Weights of a small transformer language model: 20 layers.
Each number is 500 + 25 x the weight over its row's rms, rounded and kept within 0 to 999. Layers, rows and columns count from 0. Numbers have three digits each. The size before them is the row's rms in percent of the matrix's.

# o: layer 12 attention output (transposed), 256x256, rms 0.155, rows 136-191, columns 64-127
# v: layer 12 attention value, 256x256, rms 0.167, rows 137-191, columns 64-127
# q: layer 12 attention query, 256x256, rms 0.153, rows 192-236, columns 64-127
# k: layer 12 attention key, 256x256, rms 0.15, rows 192-235, columns 64-127
o136 094:464499495530520518519503487499505508484454507553471492472483498473531503542497533516517487507476495439505484489533497490533486467509499503562499497466509537487491495487526483463536542527496488
v137 092:539531515450530484541533502486491540498465494485500455486545447503568482496498489486525509507509513497519534529507486484480497473443520502496451461502487529496512509492504486520512482518518508
o137 088:460496517502509508528482536465541565499551476507501493527481456520502473523488489530524502484505542488504523477496514504473501525528513466493497485470493474484516500497490512471536490496493529
v138 100:543502480466478493491539545485466488521536488569472474540506495495479502508508542537502473423505485520469508519503515525523554535478461499520482496465509462495522513472487500504506516461492487
o138 096:477540490504507504519455508506532500495545488469510501464497487469542439487502516550461534544501505464506453496470485477483479493500494495530498511506537507475499491509502505488499512489521538
v139 099:494485473501496436511492522475482526519469517518497540522509530522489474505481496493512512436487462475469510495532487503497480466511496518497520484510483499530536496454533513541512481481483473
o139 095:511488500519503506497479495497497488494517491525507455442468443506492528523506493504500543462472481531477522496489447529514552499463533529529431492475561515515500499511522489502527478463518483
v140 097:478504511505533502559479496496475533512543501466522524549504488485502499496495483527505499505421507440508509499517511461483524490472491551496453506516500507524497518497504521490531478512533452
o140 092:482483537493507476460512463509520459531477456510541496493523488461523509535524491511518506523528541492471529509499481532479448564497492452497519509491484498475488513470531472478518476531491542
v141 104:479540482496539498492464474467520571509514510514526502494488531486468507522488502465531481462483522525454486496511515476541525514495517486471525482520481496496475535495535498534521539479519521
o141 094:506525488519514501514433505542504470452506514506481530489482483459506507474515558506520492549489506453532465512518495506511486535503495497493468492515530497488550479545542512535470495472529512
v142 100:459544516502475489518472508486518515468463473500551529471484496538492470503450507464492469474520502506491507549508534488490492513507519465477517545481453486495489506506512455536488566479520543
o142 098:453470455495493493502481504491475472513488537494493452472466504522512501504501505466519486515466521513495497515490514502508448516524511532459529434502459528501533493498474546521506501448473515
v143 098:436489556485485470517522525508531554530481505490559485503492507464505465503542507467466530562483492481508505510512516488517493499511489508492517464462513491526490526488521498493499503540505473
o143 093:516496496500484519485450424489488485506475473480545548492501488475513497445467508484478468518501485482497478495471494517501490480518516442516517504489456486462525481531495498490476525517472497
v144 096:495513511501502477444501473486450525491510467454453456520496536469460511508475494479480453513469485525487511547503519532499487467462455458487511496467526468499508524504479525554489508514548497
o144 094:463565500454478545473455495515495484495502506495509419500524512501529507561470478551558486498481516503503484449466472534465518476536496518492495520486469494495496507502467506447520519476508536
v145 090:504558499451493486485510489495508506495506496489497512489477521494473470489474537472497492493485506478454514492517472505512463519439491570512496499490487526535491502484439487507497493499518501
o145 089:512493522476532505481505558526511497494450520490523485490494523514519494493465454513492507500507489498498523547495485532478511490474505454512474481510510499527481500552448536497494484536525499
v146 108:529496523459493509454458482502535491501472507470507509496515530509533514485438495508493497440465470467495530479512500497511477495514542529471509507481505520533519517513539504541517504505486484
o146 102:508482458533470537477513534467508546444527521504495464528490487523471552503521513524538486506494485539501480529484516525487497489485543491495495531493522470475501488489450475498472518473545509
v147 101:501525459526484502480479559494535555524506498485490473520500501531504487472514518462513453487504479544497459498517516484490486487504540513529520514523520551501487512497505479450478493510509549
o147 096:494495486523487510467489469566476509490508515473487522492489496480519501474534526556514478512454488507537463511522545515542487532530517470484523483495502493505487509477445462535494513496491475
v148 094:460486523479486559530494492477493521489460494490484486605483514501516514490495532498473488513451500492476508489484489482449484498484500548482483507467506480527494520498500471520560498529507531
o148 085:498482501502507497494465515527491526451521480466497476478535538478526499497516470557554548528521493499508485470515469491523524557523519508510521533460476513520472463504477467488474517502531533
v149 103:528502527459500503509506480488499471528531502496479495466493504508493520477538483524525444518470501451505489491514512538440513495481489498536522514529476507478511461467460515489517488525551469
o149 099:518547504536460472500519529470486440506453471518493493485508467511488512532487500497494510460496502451506474550487569511473549485459490508544482557469506525480500496526501503460517527540504497
v150 109:509490503469534478484525491517531489534480508518552451521461523497469504528471484518480512509480468481487515528449521494554548481497472477464555454477486515480483496530517525515508494506477550
o150 102:482500528503482513525504511492509505455485540507485481511492520476468502550484521480518486530534491488495457474538502518512532518510486527524486499515539511481544485501477502472506512503513523
v151 093:527498489515518513504494525545510520504528506563489470511482531509474531498503490485490527470525515505524502528531504510580471468508457498505536495503466501528470487536510488506482498491478497
o151 090:534492525497492469524459502504511477491508549489515534503472492511491482506481509486535553560483511573464472490479474522511510475540501538471543512491542485526497489463488493507481474539558521
v152 102:457496498519486488525496497512515514473490520502497476465501477515480511489498516503521490497506460485506518482589550453472504515484568485507498495493514527519483498488497470467456492501509519
o152 098:520497491555496498497523492495503484491494479481486521534524497449508501496498488531479482467476520532523492518484504495477439492526498512443515480509500491544540503529513515577484511508509482
v153 093:512487591532468560504504496487485518484490519460501541463520502485486490469464480479504510480529488497495479474484496524509480521516499491522460491520515485524518509480511510491512525453479510
o153 091:510492498485465476469491468502509540459493532501532502503471536496492487475490548493488493479523521511478509491486485520530472496478473476490479512539497456469511517472490529507512495446498517
v154 101:479497547488509424499512547481470518458519499497556508542496505498469532478493503475508477498497512499500497503502494514527502475540499537473507487513461527532515475457535485551481480501456503
o154 094:512462486491487507496518493463540543512507484500521494514472479492490484534496504505467524501483497444510468475513511486502554537499523540511527503524504484488519491517472506500477445495520512
v155 097:478526472499459495535477513493518519500536523552495510502504448518467497479505508520482454508521489461508474504473515540435519507526567517502521478508480493490545518501496509491523504533505531
o155 093:522523517513489500441484494536492458507471511503529541483520488497525472501505484454523495485504491478526498522517500544536479564460450475501501491473536489491494513481531495509523529492483523
v156 100:504516496520502528455478495523480485484487523488511532470503501527486521491563511468504481433452505525515532540468537484484509502523478508488501500522479458462501494467489511476524520449476474
o156 101:507499498487487471540483486481504478523473477518487484523445534567478491520522514520464451498520514507491467491510517510473506500497490507475498503486483482492468486501543508500478474477500508
v157 100:492497518533510520494506490524506506516513533517495486457506551511539466482499522490502448412508495476514490494486522512480503511503519479553511501458535476508515495459468524512455508478509543
o157 095:506502516493461470461447525497511526487490467511486496504516460527503543462482469499489483500494489499496543521463508515449506512509542505490483569495497485486506535496496507534515515512460463
v158 097:497501468511482510501530519462457527501527496492504478467484487533523477532482502523510525500493496515471525467475495509487515516495492489473500542507498517524480486512514505500458516451455491
o158 092:524484493519542490543541519539537479516527473472513532503464511504483508466461551498460521466480524523504490472481497476495481458493538500536529498525488451508481491510516469485508517483503479
v159 099:461474532462481488493509507491508500503489487483460454530490510514466499507507534484516481516501522538472526501511504485509528489522457486547490505472457497510452511516491536488513449517490484
o159 093:486450526546543466526524476514486535505502491450488501472496508492503471488502523508513539486507508460493505451524483448509533523521494492512464507488484504515516504520512506496497474484501469
v160 093:558491508509550504479548491503488518505508502501459491521502509500521536496537515514523515510433520515454497514435503464478469496493491467472482534513518515521512503482556529514545541537480509
o160 088:487511509497502526472473491555544474507490481496487489493466513480475562534524490508480494486470442524483515473497487496470503533523436495482542483487501497497485506492473506464485502514500475
v161 100:470489548489488508467473524500469504493502529496542538495506498509474493489519508505439489490464522504498477517454502504526500536513513475494460492477487496486513521492450478441513459481527535
o161 095:476493505488462504513473475532466507465506478509533463506495552512494547489481471529516470508523513499487472481513490463456540542478483454494467509471553462471507511510501523522505524514523488
v162 090:464519530488507444518514474509485507495508540511495499540493555493498566528512482514517505476487474464487490491486500505495516496503490498487469482511515486527501530481509535478481500477499482
o162 089:486497546540501487491511497529497480492509506451503504504514494503474515496458466514500531434495504497458507477475499488468503570480463528476473538498522444464521489517452488506502524531442492
v163 107:542525475576488512479465507471530511515479508521500521523527494487492481500547534467523547496483537482458488500510498524485467516541472525494493479530518523503483472501556502481496515519502545
o163 098:522485490494457541514481504506527495506515497521472546491503469476479503512482494520510491508495506514523501475465526509522453471515478496486476452486505499494485505465517508499490495478511487
v164 101:473511464496489540557511513525485532503467469492548484499505483485483488503497486481520485503488454493504513484469482481513526475530507489466483470472501465499513524493505536514470489517517524
o164 097:498482519520530506472512464507463520498509502487478505499527503525544489490474506505515462518518537482528551457484471533522545495477512540483488460521527502467474481533504521500494473470497507
v165 091:474501490534511483516501491495509458511485481494501535505524524526463483522512496526497499499479478498498517547510521513522543542483477479487505555539457510500510458508530514451483471498469500
o165 088:479512473525495468578535485528467517483508534455522527457487534502488525536513515486507494473451464499495501509506474474522510501479513520513487495526532463485515538477545509521492507475536492
v166 101:504484500511446534477493506498544482473490492495471523517533507468463489500512511489514452500517529486541509498495490500457538478515537563547503500581533477454521511513481481488566465458529544
o166 101:487539495465498550483520495475468509516474553505518492547511509469513457521541489516485540481511490491542495518505512454528504515509453461476496522454502486507492543528513525487505530484501481
v167 104:515466525465434522485520579460496522477517508473517509491484498557506507535488511523499449503481511458502512503512473463511531443472501509532474518469538507499506502537460472467490503481451505
o167 095:483480473516486486532497494492530484477506480505498533474511484493488499499483447526501518509493467495496506492457460496496479560507471486531479499476515495518489505520500510505504487504480485
v168 104:515466495457477509533500505482447518477490531503503476486501535506512548492490502485501514493507498470474476537522524487546495477488463507495527476488515504473504459519520538475518481520492493
o168 095:517471509488442482497545509539535546504562520459544506484460429449478506500496490490512514512519480474506522491493533490504503476516531532519493571468538526492501522494533510486487475493508497
v169 098:475497449522500473517512503486512502461467511523473490503498510516510504472534494533523492543521525475504499459507517476481513469505463480506495508532488529507477451496533452472522488439508521
o169 099:485511500511543515494552513474527487510533480471514518517505457477497530539510480506540535527495546520534537519478485459538467522471547497503491478525471526545536517490531516535491501529499491
v170 100:516508511486468505499486465511484495460543513516491536498509496514521511512505483476509530518510502483521492473500495501531438517493517522490482493541489462546490500496488520506486493474502526
o170 092:491468509514486505527488522514484513489483509474527524539476498473498544520452555521460504516507512506475478514509539501523538505500486526526490519525531524502489496478513458566509528480498533
v171 103:509497508544548527490480490456485494522519504470479509502498486472473518451485503513530518523530486521498495512477462521453471494486522484501474513525504485487504508482451465510525514527529550
o171 096:493487507489494520491542523538479520513479523559510540500557528503479446518486517484491490476516549497478539507537456485481529537512494458488493481492453474525439508499515495512505511497487475
v172 103:492473550534519509479529521523524444538491508500519526489525524517512491464503450517494546496530487523501471512501544504498487509520467474497491472470502513537459447483546486505488517536498492
o172 098:529477523468516474492452469451444511467520520503539496487478491489437534504473505501483519475464534518530469492433532491480506502516467512452521499490501529477502563508503523485480493491559534
v173 104:448458568514512523532487509482525490532498527470495520475500459544488460511528509469537492527466507518499507498516503488542433552508468522474456482500463524458486496453483475462518465515482495
o173 098:504523480472510509506478454521472520521453459516495491514514499485490519432532488536501458482514496469476502497519555528486488502519482472526465472466520485485531500481546491522531483513469520
v174 093:526514531463476558501529473485497487507474511528494512490486485507490490537502520516494486473561458451520535525512483484514463493482507458511456477527474482512526473539462512545505451496496451
o174 087:480498484446499535499491482443480515493504487484498518516502476500477513456530458470524533507509497518543490474489496529511511481534471538507510531511452501480518518504514508513523430484480525
v175 100:488505490512531490522503533450491508459525472468532492510507472497497482510471458494503504485528534505512491492498500504480496514491609508505546478496493478513469476542450521457437512469515463
o175 096:502498474511474477474542501504513501520492496509484443526525473476527494518452503480485515535498513515468495490526470498509488476517491516470531496487492538498486522567497528517519496519486542
v176 102:485524436483500537474524443503525501542463519508484494505482472487506501563515524537499481492491508526506517502527482518458493507506472515538492448483527486469491525505469465470505520502494499
o176 103:517528507489501492500501499524461502493506489491518492526534512468497501494487502516502506506511472493548503461543514536520513487544497488537494459486439487507505474537514533508535500505492551
v177 102:528483553504540496467504477493527496530474501459544503514499512482468479506537449490519458488512540501520480507521504500501556478519492492489497472530506502500502511481454541509521488477501506
o177 100:474483495464488534528523491543518506540515501494519501501462520474509514534547484515531464537513517500520487522481511479490481524518502500481483533465519555452529486480484521500483505486507526
v178 105:492507507504474481516451506522481525552507480510491505499528514483515544507476480512497510520501556502526508490515536437555522504509527572500527456509515500502486474512494455465472467518509508
o178 104:516497558492515478512464498479495490488485505479527468493500508498485511504513484535510528539503481538509535543524451485545477490516509461466512530484537517493488532513531547500524483503546518
v179 096:503489488496547511501529477507504484501461463505530523493491470490506497473485560514521475506476496484512505466493489528493498505534517488526491544515514481455517473495489491522531507457546479
o179 092:520532474489456547466558493431507518511481500510490537529524460486488509543490550535488471520528495536520470522503500501472522478507503480507464506558481445504463466491502479480524464496531530
v180 108:491510460515513460497501406462486505544508532518532472495491481491521490463485500525524482527513549504509493509523486535491458509434500511564523563500522523496489494493500474496508473538495475
o180 106:512556477483509466470487496542496541509521478497497504504520505497495499508472525517514488485482514547492499521485496516526492489498536485498547478508481474514478496469512481470503537500488499
v181 102:513477498507518499456489512512504537501518489502494514484529510494505502511479519497554455486479493512478460506478471531499504490508503495494531493465509489501504517516534487445484469523457505
o181 097:479520514535478477484487460460480537525521480480470525507515484500467517461513495494537495484488517502479486468499491544485458532538488525476448527518520463501501523534474480514487523502489496
v182 096:539496484512462513517490458507502482455473487517456502532510509505476547497519492568501484504532508509492521472489483516512526497521485507499491506517498479503526520458480505503517516499494509
o182 095:528500525519446464487520476516481489500484519488544489475536514466492498493475478461481527502507498529543483532534519492482488491523476493525502520508505514502461514501446477566499532486486520
v183 099:511444515500515504502482495524495483504481504489470462532481499520499530499529524449505500502502496489545507486485512507476472474479470443511500531536514526528460502523499542523535456512500466
o183 093:498520513473467537496528487506458476503503520483484549535502503502489482506485496510493465525496480520485472469446515514482510524478486499517550511483496450518514450489438443520519517483486510
v184 104:492544512571478479466494529500481528497510531476527426487509546499451507494524497530547469514517477468485498575494500497530501492458483516477541509486541512482503501574499518502510514496498469
o184 098:505503514498489512511488533527517499546508516545487556487490503496518499507496518515516476514510526472504469521496499571562497498544480489500443528535478480523534478534507499457512499524498492
v185 103:515473522474541524522486524551550504486527493509438498543489526466518454502503514502484498466515501481484483533485531480469489481545486497447510484523488476502506469435470515530502549465485506
o185 100:502493491521505519451473514447512503557508542492523481487522499520477539477519468501482524486499499571491520511509492515473518506471531488498524565513482511506492522510483490491489488529548520
v186 085:520470476492493501555482452443506505514498542471534500567495499482510486471509524472497516485527487469444467479485502526470481498471526494471521496477442477481513535522486523497492496482502499
o186 081:507499489533492492430529513518528505515521481492494532453516499486496507494495500510473504476507520507478535457529530513528495501524512535457524520466517449515507483511513504469487551484490566
v187 098:502463509536497519433503497469506499525460496512486522496490524521522522518464491515511483502497490491517470484470492517539521498446532492463540524480514547481487479500494496481475467483482457
o187 094:485502516508532501505486519554487522510496521524488500560482490545477493507505530536491518560471511501509489476474524535487483529473523480472516537505502497483486530540536474477512511510527495
v188 098:511508519504518524493470448526506490490476492499524522508487518477496467548475512508486547510520480540479524484500533501477458469505512509492540494452456523491500523528452524543458546507491476
o188 090:482497497488488482496499507475517498502525499534436438492523501529512488499496481486489488510433502553460533459535499505466457494518520509461484516489493525491502511494458530506555490489529495
v189 099:500453519489515479520506499481505480500494540535566492488481509535528510467443480483509532511507514515513509485505513497472505509501434481500501499492510485484503445509514543513504455538465513
o189 090:522517503525489464519469481472482511468509480521527516501482492536511542541511552488509465456510525493509477475471490521454506519473534503537499526484512474484498504468486505519486537522545545
v190 098:499503513502513486484514468440493538536502506497491467483485484534481509511512482514490489516500501510517555501537499501455493532446556493499507590490505523503492489549512486458517510513557502
o190 094:465529428504449521543464518520496475504480529485487491504529466491505495509486468531502511488517518485500453474484512528501456526543479498471542476490482502495541516504491473456475525467485474
v191 089:471484533519517519502489453530501526450508493545499566517503456484467512516487511503510508501501447512467528479464519488474515553497478453470480477478465488532543457482461469499471487521452505
o191 088:511464503460497494515490515456497502513488506479470503506522525509476528504482538538468471508463515520486494519553482491449514539497522483462523461528465497477497512500457547488545484495565480
q192 135:477501514524466489511457523477484417505522499552500486542483484474530514495501495491536474480498530505522491526524450494509507495483478537484498475489459525493480518501482487493497489539497507
k192 114:475514522510518462491460569500481495486499532483526526496484457498525513499504494490522454446531519509516505522487485483507498535465440516457539508475460514472467510517494484489501531494499497
q193 075:505484508458506492492519493542508530508463473494484489474508517499470483505496490491480514485508493511485502477470540546462506509476491454509500469491531459523491493489523551491498502464492478
k193 096:439504508537491475533455561460503492512490522515531473537458504491551495499485509495529477488544508509523484501527472466533502540497464508485511501499458559508496524490472490488480510527529532
q194 063:541526457560531518502546514511521495528533512487495535473509533550483500479498503494529477521474511533493516512500502518521486508523497530481493485471488477473492494482528513524480451471486476
k194 091:526494497509510527503517508532484494525525484493459482549501492510497489508519485515486453525470493477500517522494517521460513523509478484503466468457500489463506483479527516515465467487508458
q195 115:450489492490473486520471498475522486478496534473522514492473463540479491475487497503537468510495512500548492514503469455504502510515487485480492548536459534477515536533480526486508492510520521
k195 084:479530482517528490469508519515531507511538527500521516499495507489551498478508485475532466481550525499530543540533496492513483501505480495448503521475470492505488509501492473475481529507506533
q196 080:502517543465495497513509505513459490497522469492475434527511507477493532468497475519468537510480489508457522501477542511508486476483470483446516488476511449525523511510471471546528501519521530
k196 070:496536498551515481487497509474477495504503503466531510480539463500521516496506543510474518492502522498501472436475464503512494490477489513495492504491491517535528492489450507498519504499471482
q197 088:519482501476533540452527513524518486492515482510493458481497488528489510509534510503467480536475498540497513513526557536487463472508556504489515511500555456528530484475527509530503463478484532
k197 090:525521522485483500489533472490504477472539507500477471493484481544469490524545481522459523550455479513520478467498488499511523500541506516496477518538501477475516541461481520525518451522493505
q198 081:496473531500523514501467498537519511503468451490476492481534525464460505504495497482476475485489527567523505511535524488518529515448536489520534463484519461480520474524547502516479475503466484
k198 079:521509494488515517515504493489530519464514492507535468532590541463500537503467481533457553531491494511492471503508546516510487477513505477495532559502488516487480524492463502491504507516505507
q199 078:471501500512493482546483523495496495471523522502529553480508488499503496490455476457509482444523510482493459519514473444483493489504558513491490472547514526505499566524484519506530515531522457
k199 083:467497492477476490472513463532488490512482463508477519465533491497527512493512468457540500468482432499524512490540493496480490540469488508476512473489510469454511476516496496526475531523493477
q200 075:487500499515479520507505524511513487550493518469551462508500501490495526473464520473483460475500515511485527525494479482496492498481468542481547478487446532495510534483477495507494493573508494
k200 084:483495507493501473500502515517485469504517494504533495534526500500508512497477509530500484498497501479528514521506510477479496521504437480502528465504478502480470504495443469481462542495482511
q201 065:467509499507472452484454514452520441485494494494544505465486529519524496489511490503516490500535557497510493473498518475513495541467526511517486522518503499535497531454503490491505480480475542
k201 084:490532466452445481507502484538479512532483490498507475486475537535535507494498459482528479514517499479485510511485526533498463522533516507476496477527488480529510501464487494498500516495507519
q202 093:475493488523482482472483532477470467489490497473543476501466534495529505478521516509506485477510499470522523528498461459495505522494476491497505518512450566503523482476449462485474505498521522
k202 085:455468520525497426513484518506484526499523490501534527500475508498513533499498526528510506502522508512494532516485479483522492532530518508461499536487500537515466478519525475487464540498519540
q203 062:482461545491469483490516500547497520477473491506501456546506473434498521480481478497488476520510502510465500509500511503512521513510499498476479486456513478483503516538480480472508449531504496
k203 075:524507532513449514499545456493498526537479460521487465469535494491512522484518516490501509519497499518489531469492488493497485452516548517498512470532541481516518459475499515506484496507513510
q204 083:552480464515490537472545465513549488484494479492497528485548492515441495511492500522439553500530561464506492479507505522498483491490455515530488493466505484459454472491554486526521477521485497
k204 096:520532493514493511506518476509518550512503510494482500513547479503435452485495490478526497480493492511521495512542536509484523456518498475512482515481485479532508483458497498485456467502518464
q205 084:506520532440483512494470500515476489479496556526502543470513512501456503513477513468530517513490493488498455518468490478500530543470486519475482489513467538525474488493471514497483509495540499
k205 092:494499506546498503523480516483487477517520464533525506541506456450507467523505516522451499504483508510508469492545476487516504520489495504454501484457459498489528503494503516467462503479494480
q206 078:500466530504486513523488496490482491486464552515489521499491479482535474529501490514461493477505484451527427501494444537486529527455485500504466493518509493467493514491506516464534500474528535
k206 081:498476494537507492491494470471501463443514484484509511507477491513514512468529532541527493467477534486474502509506512524504461544486530495505489469508514514507513493524521485507502528544508459
q207 077:495437522497528515478532530504512456459475490491451472499501486483508507468556536525508521525525512529463547515538464475502459504489475481493507555523517503478510479468516479533508502505498529
k207 077:457462513511446473523526503493555510493503478501505513514500514504528517501482507510538469485511525521520520494543506511467490527530509493494512529536492499519503495487508498480476477458486495
q208 069:518489534527504519515486481510514488483467499529481498473546519446499515469500518499507513507506494483524518509484479507464522496507472514487471495551522501499520485523484511483515504533496476
k208 077:475481509494534527477488543486509497473462486454527491522517464520500534514470488496484499481524542544460471540523557533494489529489501521479525508497533483500499525439491497499499495491528449
q209 074:506495455514478516486483500503474495456537516526497523549528532515471503530434496481503520496467503506470479458496483500483509495552493478561469499515496497504516509505500494421489458486557490
k209 080:524492492484508433501489491462528515485476466494539511526488464502497483461516466490477488507494518484461477546513487534522518537471555479489499513496468518464509509466491486516489551499464494
q210 083:511513462530472517515512519490505516493501518491529500449481494494485494506503505524491533507525502469508531499527521504502465496483524512505488471516504551512516560471489517473527457532485491
k210 090:486538511504523499511511458522507507497486532508474486541459493495508488491493478541495497466495469552505502469497484505489517506494460522500540490528476491476472490521497504485455474518535547
q211 077:530515484489481493482511471495513489510470521502512486522501530476498483509556529501499486503520535478518498499478480501470489527511513524539481484482470509471478501465529488484503513484517527
k211 074:493481513485467485486516540532455540510456507529549452482519486500539507537496496504508509485495474504487507526551551509477539503443452532508465541498479491475536543489509513547491530454483515
q212 074:503513491471484459485510442508441538457504459444496500489475530470510501527483470505489496531515491448467513513484511470487499493463465485578520501487479502515484484493516452448423473510516497
k212 081:527484454491524504534524495490541515529529491519520513505498472485506476501507512488483494474497515525522530471504539506490482473507475506436496515469487498500538472501529475496479526469486496
q213 076:495528518475561477544468493503520491494491482522535508484556497542498450493522478462472500506530471508528518467496489475477478533509498510502484506517508481477501518487485501549443508482490462
k213 084:468492485529492520495520523455501488477513502484510455510478483507509451524516516520460481503513530504479447553539510538501477514484496476470478469505510457511485520501473489495505477531508516
q214 080:470525513526528489525488520535524494538524481504499461511514497482494475494499502514500507520538494513521486463517513476502460554502522433489529500527530486496509529451524490498473527513462513
k214 082:488469531465520474489482490518512502474504529560517500506405520488496456519519505496570470497526468478521520471526517518482537483512503481519461480495521502496442497480537498510523503528488525
q215 074:498498495521506484513497491516485532440486517515495474521467519510542482518522548454492508564496493540468491462510462486500511443546494491476520519517491467518519476448482500505450527508521523
k215 080:513499466503487475495481543502474484489473561465499550479478531499488480535521540498490467475505485493456478541485509525506480515515517508506485487513525539504517533495480516516509508465507532
q216 070:505485521501519488463492474475532474524533486512470529513471494480491529515518505472498482522483527455528512482475505492525457533529500502482514525548512480479518488506477497470531468524507538
k216 071:503528487479417470505516501496511518450499489520516457496482514515465474511481527468527498520506519529470475533489474477505497516510495508513519508478468541525479473515461491529491551483509567
q217 074:488472510503483498537468527510485491508477510500499468503492512537483508533503515510480508493479506487529495512487479513522511462508475503496439509467491519460466521484475484538518467528505501
k217 079:488552507472497538490512533523463475469521486505492502523528502490524514465478501448496519473507495512494553499508503515530486567492492474485549464517509500506572541489491514517493511520480475
q218 082:519510530476534549495520472491559484515539496479483535462478488486519476466469466456499493507509544473496484494497526525509476459546463478466504540452474524482480516478471523513490494496486508
k218 080:479513482479465460501482510495493482516463510538442505500500519494497466532486432497527487498499487470487524514532479462481508475497486512485519497524513460507470475538505464531521525534516525
q219 073:518467469479502501516470499508507461488495490468491476525494482452516500495464549524463492511511496520498519485510481517508487487526511486453515491478454495504480523495498501493520482475451474
k219 080:535497543547501523498507473503520524504486543504483510496483510528497508528535502445568504487490505496505462543461488485520503515527507549507528459495508472491494499442491470465506508500531519
q220 069:573485463515503480518491477529541502505502503505482467477496537505498512502485518493518481518450509523462490486471511533499456477498545501516480483508526514460484506470507439528499509524516482
k220 070:477513542456483515480515517518486495493534507517508465477496492497513508484533535472500458454465507504500489532556531505477510501522478485489535499508513540532499520511510522525484489488496571
q221 076:496530462492467489473502468515594510515477462515513504505478489496500502484507517520529475511539517505489521518467519477512533498466513518516484506511468474542453522483465524474475465499476520
k221 077:519419476505453532488500474506510504527490481506515487476440511504533473482502497500453497498492473513500512479533483485509538489529508518502507484502477474467549521527525479474499546457510526
q222 071:489456488500477507526527462530513467509486461503480579548502479477475529475488538469499526524484517508500462512504512506428532521440475518504488522504522515533544483506499506488520556519520491
k222 082:493470457477492502507507498489507530507528480512490513468546491528508461507518474536503493538501521452519515519575516492462487484437511494495496503507483461479490504502519549488510518483509454
q223 076:498511536514510490508475497513524508554503456540492515531491469494491476524520495509487507438528510458509494532473503560506481521461511535509514430483471521547469529465486486511536475512515492
k223 080:560488509504491584492512515491451489504522539523480471532466477508502506464495532524462489472494496516488502452479514483532484528493494473502490492525514551505508485501512519491492513538447495
q224 078:527464488507487468483514549509477510461531519461464500479498542490500501473516471532496463463503519521517517460519475488510457441496493485479492533533493469471508508551551490495501489503512490
k224 081:455526523500486530479485521505517525530518474518527515497484495496446509545530525477488535524500499470530472496500513507493513507514511504491451486454526489506512472464470486520446516532499545
q225 071:466493545475485501486439502482497525496558467506520506521479518517491528494521504447481484521466501543535483501526526506482510513494540494509447488523510488536474494480526490478504495496504485
k225 077:519511488463487471518507497468514517526533532521489517473512493512490508523475516480506517507491510486510517499472490467531477485506530495467494490487470463477524514466492521503478507496472524
q226 071:481498524493463528545491516501496490512447549520523507470539477521512479515478553519507493501520502546506529531506507531514475519484505498503450535435470481487476520447520520495511498506492493
k226 076:480475522540488532439490502494504561513523481492552488507503477544520508502518451480424508486528476476501484529527485489518506507495499490493504487523529452497500526489496489472522481509507485
q227 065:511495513470518503529473508517528502528493480482454484522497559513515532504482559530480511500482482478509482482513495499484461523502495514505469529529506524468507450461512519502459505521492487
k227 071:494490484480484543446502486455518531474522509476524521474495486515511473546533515508492480538480572504506535530486519516531531493518520491468470447485499507485504562491482499477512534507515499
q228 075:484511541559454496522520521456471480518488504466528486540446474499527471507476525476456473488434516492453484465425503545522533505491503485515471508529477498500536473456501528511508554475502500
k228 073:511534477492504421506468510525470557507495498477473488512494498536454520532490518463493458531515538473468514507465490452487519485504470467507526532460463496474515489466492512501503464502498484
q229 088:493482491504488513479484491511500459509483479551504510487542465501482516501487492502479490502512516486505510492502549452477474495472481518485464453476499467493498496513509481513503509523542478
k229 088:514511527507530486478473558496457477527501470498557492469497474508449459463490523505468523537516495486494460522502476534519527506478490451434506499483495510459510491486500486523502524479485487
q230 080:475505544465514519537515493522511468479542504551474525473492456508521514509512522507518480522484478500504515466478471542480524515476482533497480492457514466491497485468502484522462524481521527
k230 078:505490475508484515516509466472496458475493500462507517536505525521493518457450501516470464549522493479468488528538521511475510507476511486499533549488494517468508513485510508525538512493464503
q231 084:501466525530489487471496466512490503512494479534516485467485485467519483470508500487537483490534470530509508492476476521510521495524516468509447504524529501553497493513500508465529497461521488
k231 083:492538507477488487524514480505544495511446480431519513477509515496514491461513510493468531510523557505474501512503506498526529528497539523518531488474528491478508482516506499562515536482474467
q232 069:531506536443487468495497480511508522490519508538495485463488543491530486529534537535552481532502488502531508471474490476506468548488570520533542513519491475479502453477551478460451514486508513
k232 070:525520461529457516542521453494520519519483485523516488531489536452515503521482519513475464518527513506492484459487475453499483516487477481520519554530497522486471526505510499518501496496482524
q233 080:532510524532490507482499452451471455503465521439466522471510489508495480469501477487506492467531526526542507524540485506492503474526489509480509539487492511513514458486509485498503488496479520
k233 084:466569493451521498546479530578475485474486480490491446505504490499475527547526487464545498487525519489499508534490479508513466508489547549469501529499495449509508461509494459526477529471547493
q234 078:496527548497484483523471499491458532465451544543491525478520530501506481479519442484509465510490483528499493505521488491505503526445481496497487506483548451532519528526507513493473511496489474
k234 085:494503512459489565484523508434521465500516480461556486464479505479482478559465499473474490456529526501518467462521532518518484488493507511467438511466488551478473454490513512487522514495498531
q235 076:536518464494550525511508468496498515512496481486454494456481527482519526491479499505484470530528449472518504535483511491470493480457461540435538451470483534516502526522472506520456488527512500
k235 077:468467506478481557532535509513479513499484521498537463501482477495486509519522491473494520509467490530524478521534488488492518470521456534469472493501502495514517485535501479502454522496516498
q236 068:470537486499518511474532522468491489539520451522551490466485466473521477511516488502533541482500521533497490493534520512501499492494546499533471506552541485486503534457489521483513478504485542